python train.py --num_hidden_layers=10 --qk_norm=false --init_std_up=0.051 --init_std_down=0.0114 --weight_decay=0.048
Each number is 128 + 32 x the weight over its row's rms, rounded and kept within 0 to 255. Layers, rows and columns count from 0. Numbers have three digits each. The size before them is the row's rms in percent of the matrix's.

# layer 2 MLP down, 96x384, rms 0.179, rows 43-95, columns 320-351
111:113143170153169135090185126149148095088114173101088112114113104140161116153132148146174129123125
111:099166106143127123066127081158115122121098130169097113120110115152157095158143085139055107192123
100:141115099184143116111134100161145185076139109143172159062131156137185197095135133153115145104162
099:075122127119148127129165153125100180104114158130120175124131211123177165193113107096101122148101
101:123148120082162152104131129131111093112148135154077150089097100106175191122124135142102135030114
100:155125127172195118128096122187096105066089149139056091154144142093088103075075116116116118152121
098:113131122143116139197162122087105121122141113087110144167148138117168135135170143127098148129130
105:145140107133120159105140133106078197153143100162091125110132124137141160163054147182061124119188
098:143126176113129142177106186140138148136114022150149102142088125125145124099141127111124148095093
098:125144123122111166120100131149118147080120173119127148172147169136168121155208146149123111129111
098:091136163092067184079138132097086082113093088125133135186079144147120149119108081107063153148133
098:137139110120146106169137165108136165123138116093126109100120132191116096163103147085108134129145
107:141118078075154145159203115157156146156200106138187116145055211156205145093102104128111148138154
108:125156140088152164128144140156160134097133157075086129140102133085107093127110131113109089181127
104:117103105154096167159145099114092188090121143118121126160133141169170137107080107145106132205117
103:125136152170192147214104137164140101148134125156161125144106105113148104123105177138175120051046
097:132146105104148159111096143156100090149113106206165092079105126119117141083133161124114112069116
102:123122085092065167077119118108153076145070130156146098156160134148155182122102135109134108157142
093:171152119148107145093165126107077128156124118126098075122091130124133177096144083091080117162144
097:108121092131129107097150145110159169143115155095111179127178084081167087120115155114098115093176
098:136086145087208149101139154127105056131114109093165182142112132144100160162157100162149147120154
104:170142199167152123110142086159132089114133171164070145154158085170119121163091175167171086068114
089:116144091094162104097147159158091108115130159125103104117097154101116210141184108105140164114084
097:104147112114105122171145121134094150169125174119125139220135153185127121155144116183131130216141
106:121110091122078124094130209091131108101065065145166091070130115131121117125130122129122186086146
089:084118082054115167187119103137135124148135122120128212143129144109133051179123129150097117159092
105:169105079118121134098088131089144148134166067172173092089124109117136077081118023123129127171062
100:131040100141158124153174100119153164116130113156108110162097171077152142123154070081129112172173
098:066076134094124074195123100100145132143129109113068182149133094110115056144157144110139107045105
101:120128161091095155051141131156111177151122145176126162149082161117214108102173092137112156175116
105:133157173145134135111109171117082172155124109110154163106124124169106098107161086139121103150124
101:185062167127133121136130091120154073169132132135111118162156082178098071089121094179122187047115
103:097082142142136131178077149157114160126149151135097154167119166163166148088091150123150088174087
091:218177087123119107149096126103141214122176111130136119154168167159132163110139098058177122149152
111:135185115148148142100123101104180100128117122136072106048070148139070105078165110112053133177162
102:116125191096154138144106094149168163134133174135136168130103155151069129183106131148140106146084
098:117125152088118179169092147123025113094122127137084136118151216096085108098130150160110107143133
099:096059094174141135144109133109065082105121107130124144110148079110075119170118095162106105117116
088:057131107163053120255117115155125121067073093130103127180135139097160105118099147119146114123134
107:147185172154085173144105145102101136103165102139149079175154119125094131071150134132162184172083
098:112144163135160105093134172087205172161145070079067145158072082150117099070151146046145102093115
104:188143089154100187132093118132104078087057182131147155144100141115154125126124095104154163134120
101:141149162167136094099121088144138156171077165204081055114132116153115099100099163142131135135098
113:097130121184108157102155197112117173149154100127173124108094125129152118141148084120135131131076
103:086114143153108084139138096133119041134113152109123105121133166145067118123174123150149067076111
093:146095152148200111070082158164113137125129150120167083105117127127121076120141139117129084095144
098:166102125149138108114134075116115141210125087142139114122144161139125101079080144106093136165130
098:078106107105124120144178192117131199140093137113160098119082156155171140121163091142139114167051
107:135161175105095101239163133114129131063145107125179202180153169168153178102116125151098143119122
108:082115113117158144100107111140131143123131133130104096130173169141207099112116177166166111144105
111:140096194138100206120094121105122116128129150116108145094101053147200082084126097066108107100182
100:168131115110128114130147213126130145170102074121119156122100125168098044143121105148151131137123
100:150106088172140112094080181130113133194087165112108039152153039141130114091100093073139129095118